python train.py --num_attention_heads=2 --intermediate_size=192 --norm_eps=1e-05 --rope_fraction=1.0 --bias="none" --parallel_block=false --init_std_up=0.0667 --learning_rate=0.00812 --beta1=0.9 --max_grad_norm=2.0 --warmup_steps=200 --max_seq_len=1024 --doc_mask=true --train_tokens=114400000
Each number is 128 + 32 x the weight over the matrix's rms, rounded and kept within 0 to 255. Layers, rows and columns count from 0. Numbers have three digits each.

# layer 4 MLP up, 192x64, rms 0.173, rows 36-50, columns 0-63
137171138130112094083104119125151149067119104150103077120138133072097119131150136106134160085084121120131155115067106070091119137172093155099146126108148121173095095062148088152129131092124136
182139112126119138146201155099124127141126120076107113110104142148111128109080107111165149132161110158126142161112088110151109104129210098110131151121132145139121090126161107130165095180089097
146140156146139078144141180105159131119092108110091183085160111099142131113148100114128162118132100122167141148075111086171137132102120132079146155153186112122142137095136174153201164150143159
180092083168127115146113147133110137130104142147122107107127133115151201104078145086142150065167124189112152133154075142125135133204108114118161118188162084121130136159107175129139094113189109
124130131132160160110173115147126161095065131121103132147101201106117148105101107074206174187105152116098147174128091182160120098135187067105078187138200063156074123147169164190075153109080098
083138063152103171123177137162171094090169094135127140135152055147192153125131069087138120129170130111130081148107159128085189123039109209071132164129128149153091061104141155044084131122111140
124114131112125109136113109113059136118111143181117093128175165105135154069110071142084112183119101139137116129167136079172120115134120159083129105141081148144120120147118184078118166127137122
078138116112165150129163121206152138125140077123082112141132159154125126107141124096135118146104134152136188115171069120116104117103098153102150115111112155132133108088156086178092122164139105
119165115171131142114124095112118133138107129112156062138149156157092139146161112200120136084154155152168117145106168137131115160188159118103113103116137129138075168175187131130146172172128135
121125097083173154123063198103119141170083160165100160209127104121192098150160103115091146122068164128164087145105084095104113165070185139087173128213115138031208150194158168113109169105089127
137096114105155127129127138112078181087128146139134125103159121113127090126113166126126112102122134128136130132104133124085121124110154111087121109138140147173099122140139093062170179070116147
115125120136113173125121119102195138128110125105110137149099114157113098118133090056159129119137147122086127113126125205143140119140123154122116072156133120183110134111133107107104163132082095
137060155207093155079136189115117104157107154141155118138155144087171112146063116139161121133087152179106136101152132144114092159190119152131099101173061122096076120134143163174146096153109137
153151119151097165090117183103062113116162106132148112134134156137176162075138160167121149142177134102143146118177130086099144090126091111143064122131120070143122087160077096147193156085142136
133111122168118129135146112160194112144156129118187136096179119148139069171101122102167169163203103173162109100162121098143106129167141113126125135115094100173117055160149102157204123117228075
# layer 4 MLP down (transposed), 192x64, rms 0.0968, rows 36-49, columns 0-63
148129073145149144180068106113125069098131126064164163147079141145121089094102143109124120136114084083106177130126148099109183096096156165080134124171066127120127119175095107202142133138123162
164129168136070118102163103099103090182113108075143140068152154148129092200111161161083090112143100105105128151146161102178101104162127108129170111119136161148125175146140161172123126087092139
116160117123097104174184106089088116145131122097111138091172106159134119166167143128178124123129127137159118140158146167121122133092109075132180101144120078130079128120142105074166092086149123
174145068115144123162095150163118136113112158165095098139103138163129134105108158081111150146118126122136102123104171116111101129114127149073174061200088101118141086133119122145108127113124120
129109071123130153127156096141110108162073138121125161126119199117142128117062096057129053160119192192177154106088136119171154097167140111081137126143147102104141145059170096126096173182112094
169136128137091076162168148073116111085197159073137186148105153181109120165071185129127094181074079134064081070139104126103142141175047141159122113113174153168087139153113108116058132128071121
097105133165094092114130134129190098069106170132084088146125137107120111128110077133080076168094117158097172102100106077143101092127168185092181148131109115139142178187088145143116166131176096
104177131123096166076130133136180141122098156159083164150111182123151172139144036147121086138107134116124139094110124076096121088126106193095137121122114113111158094154149156152166112135168136
178039150127116134109141163131098115101152057110125133143147115096143139108086130107146166155127106112069143154140102107117085156133121154162093165113120127130089102115130149031152102043165125
177076172144108169155099089167154133083107136182110137058116169152097112031071159140092153131178153118142154119150162134083080149103140120106156092140128135129143115124105142193087138168109176
191151126082149111135107131121110100113168102093138073137175135157062102214146153118093068133155113113149183187118159131109128121164093147073139165157082095157133149127064028115163154080136117
156084101115114056079182178152148102182153093144172129128163110106089108152162179054127104129090125117086148186160116117114117114133113081126054177162141166160128120102123128134142120122164191
098083138150152174125106163181118160104107089154121069196165113135084174126185073048121139138084144164131156183136176093172141150147072129125104152134152114137143079082089144092158149136228121
150052133126146148107114142144134152172087092120131145145121156102114158167103189127084152173176108145093128170123110136087129159052106092105058181120143121117134088223163078142113118122156102
# layer 4 MLP gate, 192x64, rms 0.182, rows 37-50, columns 0-63
103185096116178131170091132183143177107137166181092105184136142114179152013160158127162140138099139111139162096120117130056154081101125165115099160133163075105141121127107115100125140088169135
127129130120149091131146105159138094132148104109111135084154164142134124119146133091138159128122051151130106140127140127109087140054116086091160182078191112113101141124160157150134119124173140
109164163147084168111102157107117088130127103079133118137166129069142119165136145158146133112141106117116146126168130172130138109098140131157136144143135156058115174123122102154134117144174137
104116181116113104160099208090107092137172143156143116123094117122203147151141114091103115144076187081134121132134103108175113127077099092113096129162126115135151115163133118128134164233074173
096170094129104087187151122108173149072175099132147127124133071203179141177096102107177138148150080130092068121103110111100170119046090140116107136136144165177097087130136150105077149116143132
100160114194091140085111153157167094171120150116114174130044157150099104136124147126125097120104158092125129104094124116090178129104134140133162125108160088116198104149086078170137095114152133
129153090155114092107101100104122135141122163143115113102120090096109126113069128072081088144104108092139135117142149154161107112152170092149132131120145166079118228154092139098112130151095143
102128113051096145131138097111131155152152098127109196083083117165136090164100111104141064103176144127141125132141154097114162073097140098110147113081127141134137125125120140207164074161104135
149167080180138099103150091121139172159106138131089165084154098141159124132113166138188151149117104162141152161195101109142163121155137110181130138128119039125170152023149095142156131169196114
148119133123099110084104187121155165072168145176096112138177145085112158124090153162156118177071113133156113098152161029139096151145072139111146187035156152053158148114133082153140210111093128
147101127107165104132124133126073110206167125083136089098079122130117118151110126125093159125096119158121094146185107159103124153126141114164089169080068110111116112165135154138162118213134148
120163158052162111111135076115159167236178108135133129071103117130067160121160157119095091081185177147181182130147123096188126129126151124150128128121108143111185173155163125123175100165180124
189204115114112109108125183151146113069192175212140083134118134127116161059160160076133146081142202148133132117063175119154173136147148122193124092123145038141113070138108137129142142111127156
124127188158139117073061183118136168146165161155099198152143081111080085141135113082105120120094123098125198079180097129145085075102156140177149071157078192160112124044118100046110122167038144